Weights of a small transformer language model: MLP 1280 squared ReLU, untied embeddings.
Each number is 128 + 24 x the weight over its row's rms, rounded and kept within 0 to 255. Layers, rows and columns count from 0. The size above them is the row's rms in percent of the matrix's.

# layer 3 MLP down (transposed), 1280x320, rms 0.0413, rows 775-796, columns 0-159
size [109  90  97  94  99 104 107  95  84 107  96  95  93  97  97  98 100 106  97  88  88 101]
[[132 133 132 136 102 131  88 142 113 184 122 119 106 137 113 135 122 116 143 116 140 166 151 129  74 120 143 141  81 123 130 138 128 127 118 137 121  98 134 131 151 118 153 151 120 174 118 116 106 126 102  79 147 132 171 109 124 144 167 132 127 111 102 110 114 149 111 149  83 108  96  67 139 129 182 136 123 146 123 161 152 165 135  69 109 120 167 141 147 113 100  99 123 106 162 153 123 146 119 141 103 170  96 132 105 154 113 103 101 138 116 124 167 180 112 145 176 177 141 105 131 128 122 166  74 129 154 125  77 155 131 109 147 130  81 128 119 131 130 148 108 134 129  97 128 115 127 131 148 124 123 193 122 102 149  99 132 115 112 100]
 [138 110 151 156  89 128 140  85  80 119 123  87  88  78 108 106 146 167 137 116 138 151 162 152 113 107  81 116 120  86 118 127 131 157  93 126 132 156 146 155 139 147 142 185 116 161 152 149 128 140 124 136 170 155 137 166 127 123 152 109 145 149 107 112  91 108 165 145 145 140 135 110 132 112 140 110 150 120 122 149 121 123 118 116 107  69 172 105 101 137 142 127 171  91 132 125 140 151 119 133 124  96 149 106 129 136 106 171 115 106 126 102 140 150 145 132 120 153 124 132 128 194 151 123 120  78  93 125 135  85 135  89 167 149 139 136 130 164 122 131 115 144 135 140 120 124 111 156 132  90 128 145 176 181 168 173  97 153 127 110]
 [151 172 129 139 122  89 151 152 101 161 124 104  95 117 138 128 124 125 153 126 156 120 123 116 150 139 147 127 178 132 131 142 128 115 152 129 110 147 132 119 136 127 144 156 112 165 148 197 112 138 101 160 123 135 166 156 107 119 131 145 119 101  96  99 166 129 160 138 107 117 101 149 141 123 124 121 122 140 159 170  85 111  96  92 108 132  36 163 127 151 126 144 173 102 164 129  83 122 137 128 100 121 116 133 159  96 141 129 154 116 150 113 170 148 145 113 147 127 128 151 100  95 108 149  81 143 168  87 119 114 112 105 142 128 143 190 134 119 145 198 137  97  84 134 151  89 108 131 141 109 111 143 139 126 129 104 138 132 119 132]
 [114 101 141 124  93  98 103 165 121 126 106 101 190 114 118 109 139 171 132 103  89 117 126 113 137  84 161 129 111 144 135  95 139 105 118 162 120 160 105 119 138 140 120 144 137 150 111 113 109 113  65 181 128 131 113 140 133 137 130 112 119 128  95 139 117 135 124 114  93 178 109 113 147  81 102 130 136 175 105 130  96 146 192 135 172 125 149 104 116 105 142 149 120 127 118 155 128 177  98 104 148  88 133 108 126 130 134 103 108 119 118 166 112 114 122 102 132 103 126 139 136 113 126 100 153 128 186 121 173  91 148 108 147 179 103 156 119 134 150 139 121 103 130 124  90 158 107 108 135 125 131 123 155 117 132 130 130 108 123 163]
 [136 132 120  88  98  91 146 129 157 113 142 106 139 158 168 124 118 123  92 129 146  87 134 105 110 146 120 127 107 139 110 159 117 147  78  95 169 122 119 106 128 101 160 167 110 100 103 147  95 140  99 160  85 111 112 115 146 108 172 141  69 172 131 126 148 124 134 112 102 134 159 157 107 108  82 117 140 125 125 113 156 143 143 183 105 144 185 103 125 127 113 132  97 142 132 110 181 114 124 104 121 135 124 126 111 119 110 149  81 128 147  91  75  83 132 116 138 191 116 142 163 156 125  89 171 130 131 123 135 143 146  84 136 123 142 131 126 122 154 135 130 106 132 120 123 122 119 149  71 109  84 128 152 103  94 145 122 125 103 123]
 [129 126 150 105 135 139 153 123 112  91 120 135 125 104  89 128 137 165 170 137 150 103 123 134 156 157 124 100 124 144  97 114 117 116  74 113  85 120  86 131 114 117 147 134 170 125 125 110 142 109 120  91 153 133 129 110 126 109 126  83 138 133 134 126 165  59 165 130 106 119 162 120 174  97 111 168 154 124  47 121 142 127  85 132 153 151 121 146 174 113 164 146 114 155 156 136 115 128 129 132 112 119 145 119 146 105  89 136 150  95 174  95 124 103 123 133 124 118 117 156 128 148 109 145  85 137 130 120 112 112 148 128  74 189 101 106 124 116  99 112 137 169 130 117  95 133 143 120 125 144 136 146 112 113 113 108 126 141 112 143]
 [102 119  98 109 130 121 154 168 116 115 122 117 126 120 155 123 127 118 149 143 131 120 130  98 123 109 149 138 158 126 115 142 130 125 154 125 158 139 138 133 122 131 107 111 161 120 142 122 129 102 138 107 106 146 141 113 158 120 133 115 126 112 139 128  95 161 102 175 156 124 123 167 137 165 153  74 114 118 137 124 112 162 125 131 157 167 102 117 108 128 147 107 131 102 142 124 163 118 127  84 164 113  97 125 182 111  99 132 166 136 145  99 120  85 145 149 121 135 104 131 168 144 124 119  91 171 166 128 151 124 119 118 137 106 103 114 127  67  82 111 114  91 110 117 127 100 122 111 114 154 121 143 127  87 106 104 171 175 116  99]
 [135 167 150  86 169 117  63 141 116 158 100  98 136 102 130 181 123 156 101 134 107 140 180 130 140  89 118 104  82 111 144 128 139 121 123 166 134 137  91 117  92 126 160 103 106 158 144  86 102 162 175 139 111 143 150 122 149 181  73 146 120 115 148 117 127 104 139 119 114  99 167 118  79 121 160 148 132 126 133 150 114 191 140 128 140 167 133 126 120 106 131 124  88 120 160 126 127 141 140 114 107 117 121 107 111  89 129 157 128  88 117 121 129 124 137 165 105 150 131  84  82 168 134 118 170 105 149 140 152 136 114  89 120 147 128 163 157 124 134  96 147 121 149 157 105 125 142 129 170 125 137 101 124 129 141 129  96 131 121 135]
 [172 117 117 159 101 138 114 107 134 127 126  92  81 118 137  86 103 125 109 162  84 166 172  91  90 111 173 176 145 130 106 134  56 133 122 123 113 147 113 127 130 168 173 144 100  99 111 113 133 111 100 181 141 155 130 115 150 138 132 153 113 114 115 139 156 116 169 110 129 123 132 121 102 114 111 147 148 152 125 103 134 118 112 115 138 184 148 140 131 150 138 146 110 111  79 138 101 147 144 133 141 116  76 132  96 125 128 145  99 157 181 125 173 130 143 105 111 172 122 168  87 129 124 214 132  93  99 110 125 120 130 135 173 142 123 123 147 125 146  90 145 134 132 152 113  89 149 141 134 129 106 125 141 134 156 117 124 153 144 143]
 [173 154 146 108 103 132 100 115 178 135 131  99 175 140 164 138 115 134 117 144 185 138 109 114 106 150 144  72 140 125 197 114  91 170 127  90 115 142 101 151 135 123 122 107 165  83 112  93 102  94 103 144 111 120 128 130 130 196 120 133  90 112 117 120 119  94 139 140 116 138 114 140 167 123 149 152 142 128 135 125 117 137 153 103  99 103 132 151 106 138 152  97 120 127 139 119 159 102 120 151 100 101 127 127 161 104 106 131 164 128 148 124 126 147 123  96 108 153  90 132 138 140 142 121  92 104 198 146 159 136 138 115 155 156 126 147 121 153 145 116  82 113 110 125 119 137 157 120 128 109 130 150 124 141 114 141 144 109 123 148]
 [ 87  95 126 113 138 114 118 146 107 160 110 109 122 142  89 109 102 132 154 141 153 145 126  94 110 112 151  77 163 133 133 172 133 123 149 122 111 121 149 160 143 102 114 133 114 109 164 144 139  81 142 115 161 144 126 137  97 121 157 117 143 149 148 116 111 122  94 180 130 153 170  96 138 131 129 144  92 171 126 130  96 165 106 118 161  97 127 133 121 122 129 115 136 144 114 102 142 119 140 108 117 105 167 128 140 138 116 112 120  98  98 108 115 122 103  89 176 132 117  73 104 138 124 129 128 105 140 105 159 144 125 149 184 102 151 115 115 108 102 102 135 174 121 113 165 157 127 134 101  98 150 100  96 126 147 138 130 117 104 117]
 [120 106 106  72 108 141 150 179 121 146 119 108 144 183  99  95 157 138 106 173  66 123 123 122 110 139 123 152 131 139 141 151  71 164  99 200 116 138 159 119 131  94 103 165 114 122 113 120 142  91 151  85 100 146 169 134 108  99 134 128  90 183 126 127 142 102 143 131 117  92 104 118 130 116 184 124 123 147 102 166  89 155 122 143 177 123 166 108 112 166 123 121  86 151 174 137 140 138 145 160  89 117  87 133 117 131  89 140 123 140  65 194 114 163 108 150 114 114  83 140 108 162 137 121 120 134  89 159  62 123 144 128 113 108 141 142 146 123 147 138 134 147 125 146 103  69 126 107 126 122 117 104 121 119 112 176 148 155 146 122]
 [156 138 150 102 136 134 108 160 131 136 114  89 154 128 144 152 143 130 125  95 132 133 119  82  85 144 142 152 111 105 130 157 119 120  97 125 153 169 114  99 132  94 122 119 137 145 104 152 129 138 112 156 115  98 114 159 121 119 130 132 176  99 133 134 118 155  74 126 147  90 136 117 126 135 133 133 147 129 130 166 132 141 111 117 125 173  82 111 112 135 140 129 139 145 158 147 123 123 117 106 122 111 122 143 141  94 133 144 142 128 186 132  73 161  92 125  99 123  81 106  82 150 171 120 127 164 155 127 107 141 140  97 159 107 139 160 132 148 129 136 120 129 169 113 136 103 132 124 178 131 114 144 120 148 145 150  71 129 161 158]
 [148 123 101 127 125 135 139 121 157 102 100 160 178 169  92 136 110 146 138 131 105 139 160  81 145 110 119 119 176 153 132 189  90 155  82 179  77 138 142 138  92 179 169 140 145 157 125 103  96 146 113 138 116 137  91 160 128  86 141  75  88 123 180 138  66 120 141 147 104 155 116 141 148 166 118 126 111 110 123 122 124  97 132 137  73 127 146 149 105 114 142 112 122 158 141 136 109  99 136 104 110 168  90 130 127 129 151 167 155  65 138 113 109 133 122 172 136 124 142  97 161 132 141 134 122  91 152 153 126 122 146 129 140 134 126 137 131 132 115 137 115  97 129 144 116 115 111 124 138 109 103 116  91 119 133  94 127 151 165 144]
 [114 126 120 158  96 100 103 131 121 141 153 149  86 115 122 131 115 147 145 111 108 148 146 120 115 118 144 180 118 113 138 159 107 113  63 123 142 135  62 115 130 151 136 126  96 120 161 140 152 112 182 115 106 123  88 144 111 164 137 161 140 123 151 148 116 111 144 151 135 175 119 106 144 136 118 113 154 135 144 146 138 142 140 161 125 132 103 126 126  65 110 111 142 119 116 103 115 172 109 114 126 105 187 113  98  98 112 165 151 161 113 115 129 149 138 131 155 155 139 143 148 102 154 111 132 123 133 133 122 146 121 142 154 150 139 114 131 145 116 155 151 107 135 124  80 127 127 153 113  74 159 116 152 130 143 164 143  84 140 100]
 [141 116 106 151 149 101 176 136 130 153 126  97 129 146 157 125  97  81 121 135 152 136 107 162  91 150 161 128 147 134 135 137 125 115 138 118 137 122 152 132 127 118 112 111 170  62 107 103 129 136  98 118 142 152 150 147 153 135 212 103 116 102 110 124 164 114 170 116 102  99 126 118 106 141 160 127 138 137 121  92 147 108  95 114 104 102 116  92 155 109 134 133  95 138 143 114  90 112 149 101 164 145  83  99  83 134 141 151 102 140 137 174 151 114 118 146  99  98 132 144 121 107 157 164 124 128 141 129 188 149 138 104  91 138 146 112  42 126 112 151 129 134 148 150  89 134 147  95 161 153 115 120 146 109 176 135 102  97 136 150]
 [120  85 124  92 124 109  96 143 128 123 107 151 144 105 106 119 142 128 100 135 135 124 104  87 174 115 118  79 134 154 137 158 125 158 140 136 130 103 137 165 133 173 142 134 128 102 111  97 125  96 152 148 139 157 160 121 106 148 153 142 151 123 180 138 144 175  67 141 131 122 104 149 129 130 110 118 124 148 138 112 106 121 149 109  76 151 143 122 116 119 135 128 175 145 128 110 132 188 161 150 107 141 118 115  98 103 157 153 129 125 101 117 198 146 111 110 129 171  71 117 127 109 130 172  86 133 149 180 188  91 131 137 100 119  99 125 160 104 108 107 171 142 151 119 122 131 132 129 124 143 101 123 109 126 108 148 136 138 102 151]
 [109 146  86 119 162 131 138 155 176  97 121 129 171 122  94 130  88 112 129  75  99 143 141 128 143 109  89 142 141 115 108 160 126 146 127  88 130 147  80 133  95 123 173 109 185 149 116 101  82  96 148 131 127 127 147 146 106 140 121 137 138 156 119 114 156 134 133 141 119 111 171 140 151 117 142 118 131 114 112  78 104  91 172 103 123 128 121 130 120 189 164 121 127 119 102  99 130 119 102 134  97 148 113 119 102  78 117 132 137 105 140 152  87  88 132 152 117 145  93 129 136 128 142 144 115 126 108 140  82 139 143 115  92 159 149 124 139 136  96 141 150 127  98 118 140 115 116 127 106 139 130 135 112 137 127 139 157 111 124 132]
 [113 158 125 132 134 106 120 131  86 109 115 110 145 144 130 109  81 172  95  98  96 102 142 149  88 101 156 119 111 111 143 165  87 141 129 154 120 103 147 151  98 113 123 113 115 154 115 105 139 125 138 121  87 135 110 105 131 141  50  99 195 120 139 124 113 120 124 120 131 143 159  96 115  47 171 118  97 163  90 124 142 131 108 133  88 106 150 140 101 133 131 129  97 120 104 109 152 119 145 148 131 122 142 100 145 118 108 130 100 124 147 106 157 131 141 120 146  76 148 126 164 128  93 118  94 121  91 101 114 140  72 124 107 142 149 143 113 132 123  91 154 143 127 155 110 126 138 127 121 153 187 149 181 134 122  82 103 138 159 113]
 [165 139 160 140 105 131 123 131 147 129 123 166 124 101 117 161 110 155  94 149 118 126  76  97 125 141 137 150 132 158  94 146 138 149 110  99 148 101 149 104 121 133 109  95 130 148 105 131 153 143 168 112 129 116 130  90 126 155 177 127 114 130 147 128 113 134 103 115 146 125 111 110 128 139 133 117 137 139 117  98 129 150 139 166  87 141 169 122 123 152 144 131 113 156 148 159 142  72 164 146 124 124 154 136 138 107  91 121 120  78 160 113 100 129 124 100 139 106 145 143 137 139 101  83 160 140  92 113  94 157 115 105 148 116 186 132 179 149 109  99  89 110 127  87 128  87  77 125  87 150 130 113  98 135 125 178 112 127  91 124]
 [138 143 107 123 119 126 136 116  80  97 165 151 169  87 157 127 110 122 141  95  93  87 151 158 160 158 151  96 131 130 132  94  98 119 112 109 142 135 123 139 133 103 120 160 148 141 128 117 103 120 157 138  89 135 142 149 149 136 144 114 129 127 124 179 130 152 190 151 143  43 135  99 138 158 131 122 147 135 112 163 148 103 168 114 113 161 130 158 110 178 124 118 145 162 147 147 118  88  98 149  88 106 103 118 162 116 116 130  94 118 134 126 153 117 134 113 138 168 126 132 157 142 142 109 145 120 106 103 178 146 127 142 141 167  97 112 115 133 124 105  94 112 126 117 181  95 122 107 113 113  90 135 106 167 177  96  63 181 127 141]
 [111 117  98 128  82 161 163 148 127 118 171 140  91  97 118 101 112 117  97 181 147 123 114 103 109 116 104 145 139 153 109 121 108  98  91 138 142 132  80 124 105 152 139 168 129 120 148 102  95 123 146 128 171  88 153 107 122 122 154 109  89 161 154 125  98 122  84  78 163 102 103 139 112 115 141 119 135 122 135 136  95 125 150 108  93 149 135 117  99 145 121 108 127 113 121 144 105 134 157 105 124 134 111 134 121 124  82 134 139 123 133 132  93 139 104 122 110 101 132 124 123  97 148  93 106 152 144 122 121 101 126 108 106 101 111 113  81 155 154 121 117  64 107 135 133  96 147 117 124 136 134 129  95 128 142 125 161 115 164 163]]
# layer 3 MLP up, 1280x320, rms 0.0902, rows 776-796, columns 0-159
size [102 100 100 107  97  96  95 100  90  99 105  95  96 104 100 100  91 103  97 100 103]
[[103 127 116 133 112 108 142 144 145 121 140 127 112 110 136 135  75  84 145 104 119 127 104 136 109 123 154  90 151 153  88 125 162  92 139 141  59 118 173 143 200 101 182 114 117  96 128  83 167 141 150 151  81 146  83  91 148 107 132 144 110  81 110 133 109 165 124 135 152 102 102 116 147 133 163  88 152 114 116 106 139 156 140 165 122 158 171 146 112 107 139 132 116 135 144 124 119 136 146 171 139  99  74 185 146 104 115 132 121 132 128 148 120 119 131 188 155 130 128 140 179 145 102 144 159 122 153 152 149 126 161 123 102 154 124 116 128  81 134 151 137 163  87 178 142 126 151 146 158 155 126 113  88 141 139  72 121 101 145 138]
 [129 149 147  80  93 160 138  96 129 114 144 104 116 157 134 122 118 110  89 136  96 143 145 120 113 155 147 127 100 115 106  90 108 116 125  58 177 137 119 134 130 132 169 131  96  89 148 137 155 120 150 121 122  95 111 133 100 130 136 131 127 150 123 122  84 150 122 139 141 164 163 136 123 142 159 149  54 108 119 135 105  80 142 137 135 111 159 127 142  79 135 108 181 169 111 192 105 169 170 125 137 152 126 122 137  83 127 158  79 100 103 123 145 102 115 108 143 140 152  72 139 177 104 136 111 102 111 123 121 126 105  95 141 132 127 158  97 151 115 109 105 139 178 102 136 142 121 160  91 153  98 122 155 141 124 153 105 100 131 105]
 [130 133 116 160 133 114 155 116 133 114 143 126 157 162 135 124 164  82 179 116 108 128 135 157 120 175 125 115 130  97 128 126 126 175 148 113 101 124 138 114 179 115 167  89 162 135 174 144 153 127 155 144  97 124 165 125 154 109 161 146 154 120 111 130 160 107 115 123 135 148 159 111 137 130 101 134 129 106 106 119 127 159 103  98 105  75 101 156 161 102  81 122 136 123 161 106 147 107 165 130 153 128 109 183 118 131 150 132 130 141 155 135 153 134  86 138  94 147 154 119 148 141 109 116 108 107 117 131 138  98  97 136 140 132 114 103  87 120 145 139 100 154 137  90 165 142 173 136 143 138 132 115 132 166 138 161 109 123 124 102]
 [147 108 109 153  82 112 136 110 108 145 104 134 119 105 105 141 144 143 126 134  85 155 127  90 109 139 123 130 152 134 134 122  88 113 181 116 120 126 139 142 160  90 118 149 117 113 131 101 149  86 121  82 122 143 136 146 170 117 109  94 135 118  50 134  95 141 107 137 125  99 145 119 155 160 102 173 169  74 168 119 112  95 143 137 172 126 160 136 104 106 120 121 132 156 137 204 129 152 113 117 109  98 126 144 172 161 122  80 122 129 147 170 139 185  99 123 120 112 138 126 133 109 146 120 134 118 137 110 115 148 116  99 127 101  87 171  81 103  70 106 159 111 159 160 142 145 117 140  53 115 165 114 119 118  98 115 105  94 124 134]
 [127 127 137  86 139 102 158 103 112 110 133 169 138 149 149 148 111 132  82  78 156 127 132 164 142  76 150 149 109 151 143 124 145 155 136 189 165 137 129 115 102 122 134 132 106 122 131 131 170 190 121  95 130 121 161 128 175 106 147 100 143 133 170 129 116 139 115 125 142 132 127 162 106 141 128 106 121 102 146 118 149 119 128 128 124 163 143 147 128 171 132 107 154 171 151  69 147 147 107 120 136 161 178 153 124 166 124 141 121 111 143 121 125 142 117 132 121 110 143 128 139 123 123 115 159 149 121 143 114 121 143 134 139 161 164 179 162 151 126 142 188 180 149 116 122 128  95  54 139 110 144 153 172 144 159 106 116 150 142 112]
 [132 103 148 145  98 127 109 153 136 143 109  90 142 124 109 124 120 143  95 111  81 107 122 113 146 163 124 130  72 138  98 123 172  82 170 124 128  99 154 118  99 125 151 119 115 133  95 114 175 100 115  65 168  97 111 131  84 104 112 144 149 125 109 130 133 105  82 106 129 156 141 126 164 112 152 139 167  95 136 139 125 125 123 132 133 148 173 125 117 132 128 122 155 125 142 131  98 143 140  92 135 146 151 114 114 136 133 150 112 109 152 113 126 155 107 151 114  93 102 153 153 131 180 134 117 131 105 116 107 110 136 159 108  99 135 134 138 131 147 149 151 108 102 140 176 156  91 122 109 119 140 149  78  96 125 109 174 123 104 120]
 [149  95 107 205 103 130 123 145 169 137 105 113 126 154 122 121 146  88 153 121 152 114 123 171 103 169 102  96 125 150 116 136 131 114 134 121 161 112 148 136 114 146 152  91 130 117 103 136 135 130 115 101 143 122 119  69 163 112 121 124 136 114 133 153 141 195 123 134 122 112 117 150 171 142 143 116 123 121 119  85 157 147 133 153 143 105 171  99 174 163 130 155 104 160 112 104 126 101  99 138 165 132  98 137 134 122 173 105 126 113 151 116 109 184 134 102 150 103 145 155 148 117 127 163 112 126 102  95 101  95  94 117 132  94 142 144  90 108 126 158 138 146 143  97 121 106 122 104 139  97 123  96 130 149  97 111 145 106 112 101]
 [135 165 145  92 102 162 129 128 154 125 122 114 150 120 121 171 129 138 147 116 160 104  98 161 192 107  89 117 141 111 115 113 179 140  55 121 106 105  97  96 115 137 130 105 137 125 152 130 148  90 136 116 175 102 126 175 107 132 136 137 145 136 123 132 139 153  99 137  60 135 118 125 158 133 164 137 162  86 119 144 143 109 136 157 131  97 113 126 146 106 133  85 144 152 128 142 136 118 137 115 134 139 165 159 134 131 127 142 134 131 107 162 107 138 150 130 126  88 124  94 171 153  95  27 123  97 138 136 110 149 154 137  90 135 154 130 145 118 109 141 129 106 112  93 126 158 115  93  95 125 132 133 163 132 113 120 116 113 140 170]
 [124 120 108 130 161 130  87 119 114 189 136 133 144 156 135 130  96 105 132 160 119 129 119 133 191 149  85 122 144 165 103 139 115  99 131 140 122  82 154 132 131 137 120 169 136 128 145 102 115 154 125 116 104 167 111 189  97  60 179 111 135 134  89 109 169 167 115 118 145 158 105 158 115 135  75 124 130 140 129 131 143 104 125 144  99 138 137  86 127 126 160 102 143 122 152 132  81 146  98 150 128 108 140 163 115 135 118 119  98 130 146 160 134 123 118 168 136  79 121  82 114 154  93 148 123 109 170  90 114  99 148 145 157 108  88 142 101 125 101 147 171 141 152 116 105  89 147 133 104  92 136 116 103 113 156  84 142 168 118  78]
 [139  89 169 152 144 149 103 145 143 119 125 127 136  83 136 132 143  96 118 134 144  95 114  82 145 163 124 102 118 147  98 123 129 143 100 114 164 136 139 133 163 124 146 157 132 175 116 152 106 149 120 163 121 136 115 131 149 133 135 122 122 122 139 137 119 132 158  95 141  96 161 112 103 132 114  61 122  50 155 107 119 110 117 128  83 127 116 143 171 146 104 121  87 137 138 125 144 157  90  80 121 103  97 154 131 133 122 133 115 129 162 119 120 159 127 136 125 165 110 139  92 106 173  94  82 110 111 137 179 117 120 123 126 120 115  92 112 150 124 120 108 113 126 153  85 127 145  99  95 140 160 134  99 117 122 142 169 119 139  87]
 [160 150 181 147 124 137 141 147 107 118 145 159 168 119 123 173  93 101 103 161 165 117 124 122  62 110 119  74 176 145 141 152 144 148 138 128 130 143  62 154 108 156 174 119 130 124 147 148 155 119 132  75 150  99 149  76  88 102 146 148 144 117 119  93 130  87 159 138 129 129 127 165 138 188 140 118 121 120 128 114 130 111 103 130 129 109 104 124 127 144 125 134 113 149 122  75 150 147 139 226 122 100 143 133 152 109 131 127 130 118 140 151 133 124 112 167 144 128 126 110 145  80 124 109 132 119 128 119 123 123 122 106 105 125 127  62 124 171 129 161 133 140 102 124 146 114 122 134 162 143 158 158 129  84 127 145 132  97 160 105]
 [ 78 130 105 141 168 103 152 154 128 116 119 162 157 127 152 116 108 117  96 142 125 150 162 119 112 175 124 113 105 142 132 137 107 172 138 166 140 115 141 103 104 174 123 149 141 112 140 133 102 161 143 125 124 120 146 124  95 119 154 118  93 142 142 126 171 133 175 124 128 102 128  88 150 110 139 140 107 105 137  87  89 167 140 105 148 164 131 153 140 118 126  62  82 134 156 156 104 147 147  92 131 201 141 118 128 135 145 155 100 112 123 121 140 130 133 111 115 148 190 143 133 130  95 117  98 114 156 120 157 147 131 169 126 127 111 105 132 154 145 141 150 144 109 117 171 153 145  72 140  61 172 137  96 127  97  85 156 169 161 181]
 [128 119 137 148 166 144 137 158  54 134 132 103 103 139 157 117 112 138 119 118 115 131 138 113 135 146 113 136 138 124  79 149 165 147 141 126 152 136 108 134  81 142 115 103 103 136 132 141 115 129 163  72  86 102 160 120 118 117 114 149 113 174 128 152 132 121 123  97 157 143 148 138 131 126 171 136 200 128 118 112 167 170 145 159 144 127 134 146  98 143 174 118 138 108 150 147  94 135 126 144 165 135  84 145 131 172 126 154 123 106 100 108 155 122 136  98 169 107 137 155 126 120 169 142 140 115  96 134 110 116 144 159 123 145 109 101 103 130 197 110 133 114 124 149 147 140 106 121 146  96 121 144 104  91 106 148 154  97 104 150]
 [129 114 137 149 117 131 102 128 150  83  98 136 126 146 130 112  89  83 137 140 133 121 103 102 139 116 102 113 143 107 163 136 104 147  99 125 146 138 166 139 129  90 125 138 115 121 131  95 143 102  98 168 125 150 167 157 158 102 131 116 128 114 139 150  82 119 140 155 143 129 104  73 111 145 128 122  68 120 131 113 147  94 118 124 136 152 149 121 142 175 109 106 119 152 153 147 116 111 102 114  94 111 113 168 147 139 128 130 172 118 134 139 127  93 173 147 148  97 138 145 144 163 146 143 119 105 135 112 136 124 121 149 145 148 133 149 137 152 111  62 109 182 129  81 183 125 132 135 150 133 158 122 112 150 111  96 156 155 128 106]
 [ 81 105 124 106 180 136 149 107 161 120 100 144 122 124  99 167 103 120 109 125 117 112 129 141 111 154 130 133 141 142 142 147 122 154 169 161 100 161 116 130 189 117 109 129 159 137 164 125 154 112 123 156 104  74 142 153 147  93 158 112 148  94 141  93  93 104 137 142  76 149 142 126 120 127 151  81 129 130 114 115 104 116 164 141 130 158 131 114 106 154 114 136 154 116 142 117 153 139 135 138 157 107 147 162 142 155  90 166 122 118 166 147 116 156 159 139 139 126  98 150 114 146 129 123 144 136 109 128  92 121 143 108  90 140 103 145 155 178 168 163 140 117 143 108 146 154 140 114 120  96  87 127 113  87 137 181 164 105 136 175]
 [135 137 112  80 141 130  97 104 170 112 125 122 135 154 151 127 107 127 132 110 113 117 122 124 105  54 158 106 142 156 109 152 114 140 136 156 110 139 102 107 172 138 147 168 149 110 128  90 142  97 165 165 124 120 115  96 148 149 110 106 127 136 132 160 122 155 190  93 142 154 119 113 138 146 101  72 138 130 123 106 136 161 111 116  94 135 138 151 119 126 166 121 140 129 109 148 113 138 138 149 124 137 131 138 159 126 134 140 100 167 166 174 153 138 150 147 138 130 151 126 161 112 114 126 213 165 105 122 107  95 129 124 164 122 165 126 135 146 115 148 151 153 146 116 145  79 126 105 187  97 108 102 122 163 154  99 112 128 105  69]
 [ 99 141 134 140 133  83  81 131 122 187 150 110 129 122 127 143 105 132 155 103 103 136 113 122 122 127  94  91 126 117 134  73 123 145 142 185  74 126 115 132 169 134  87 119 111 106 116 112 158 114 103 115 130 140 134  78  86 102 108 131  89 106 133 122 146 113 104 153  92 139  82 127 127 154 103  69 129 113  82 161 151 133 139 103 151 106 143 162 145 100 129 111 124 176 140 134 100 129 133 124 149 121 153 130 127 118 133 103 125 117 146 120 152 120 159 103 132 115 142  98 117 112 150 118 105 128 117 136  89 132 151 119 117 115 156 149 132 131 123 122 128 122 146 120 151 140 150 109 141 104 132 132 116 123 140 135  98 143 130 134]
 [106 131  88  90 138 104 119  80 136 151 155 120 150 114 156 129 156  99 149 129 139 115  99  89  82 151 151  78 114 110 139 149 105 153 110 121 104 124  81 108 201  77  77 138 153 108 144 179 122  98 128 137 188 144 101 114 137 122 163 128  97 108 155 124 122  99 118 161 123 148 146 122 149 104  91  97 125  99 130 103  99 127 123 125 120 140 122 153 127 135 141  93 124  74 132 137 145 162 103 123 127 131 174 121 154 128 118 152 110 127 104 126 126 112 135 149 120 150 144 120 119 145 142 162 130 121 128 121  90 148 106 141 152 134  76 132 111 145 142 116 131 125  90 118 147 182 139 191 136  60 140  90 119 138 128 136 129 138 175 135]
 [146 133  77  92 105 117 105 130  97 117 146  77 112 172 104 112 120 105 136 140 110 149 158 155 162  95 104 141 139 110 197  96 104 108 146 110 127 141 133 124 110 153 120 140 189 137 145 138 119 134 113  87 157 123 161 151 177  98 131 135 135  75 120 122 153 117 138  97 101 139 170  78 127  95 115 191 138 137 136 126 116 152 103  94  96  83 104 151 168 145 107  85 134 133 137 154 146 147 131 115  59 166 133 125 133 123  99 118 117 127 140 132 119 148 120 155 132 130 135 125 111 149 149 112 144 100 173 115  95 111 168  81 138 123 145 157 108 128 143 146 170 121 126 114 161  98 171 119 144  94 120 129 139  67 139 130 123 118 141 133]
 [ 70 155 127 123  92  96 125 120 151 173 151 170 144 161 131 186  79 157 140 135 106 122 189 118 117  77 140 101 135 131 134 156 139 102 153  84 141 108 120 167  85 161 130  84  98 133 110 127 124 103 141 132  93 137 147  86 145 151 134 155 133 125 100  93  74  99 102 171 138 143 142 183 118 114  92 146 192 150 144 116 143 122 114 155 144 116 121 103 109 126 179 131  91 138 106 145 122 134 160 120 135 126 109  96  89 115 149 156 147 105 139 112 140 125 157 103 130 111 115 108  99 108 125 111 106 150 108 153  81 113  96 130 124 170 144 152 119 119 136 117 156 183 160 136 200 125 133  68 157 125 146 147 136 103 110  95 131 155 115 113]
 [130 114 104 145 144 138 135 117 131  97  97  96 127  99 135 132 146 116 165  99 126 134 139 145 146 123 158 114 124 119 132 125 113 104 143 114 135 124 152 106 165 110 137 125 122 150 169 168 151  95 150 122 137 128 138  89 109 140 124  95 125 151 108 116 120 125 181 146 164 130 119 128 182 166 106 108 125 160 134 155 145 106 147 165 111 144 136 185 153 142 165 113 155 150 170 138 152 106 118 133 152  96 110 114 113 110 164 134 151 140 117 114 136 125 127 141 155 136 166  93 112 145 132 174 188 165 111 162 152 134 160 135 141 152 137 135 109 112 122 140 128 127 194 135 107 121 109 126 139 137 109 137 154 118 145 131 124 109 122 103]]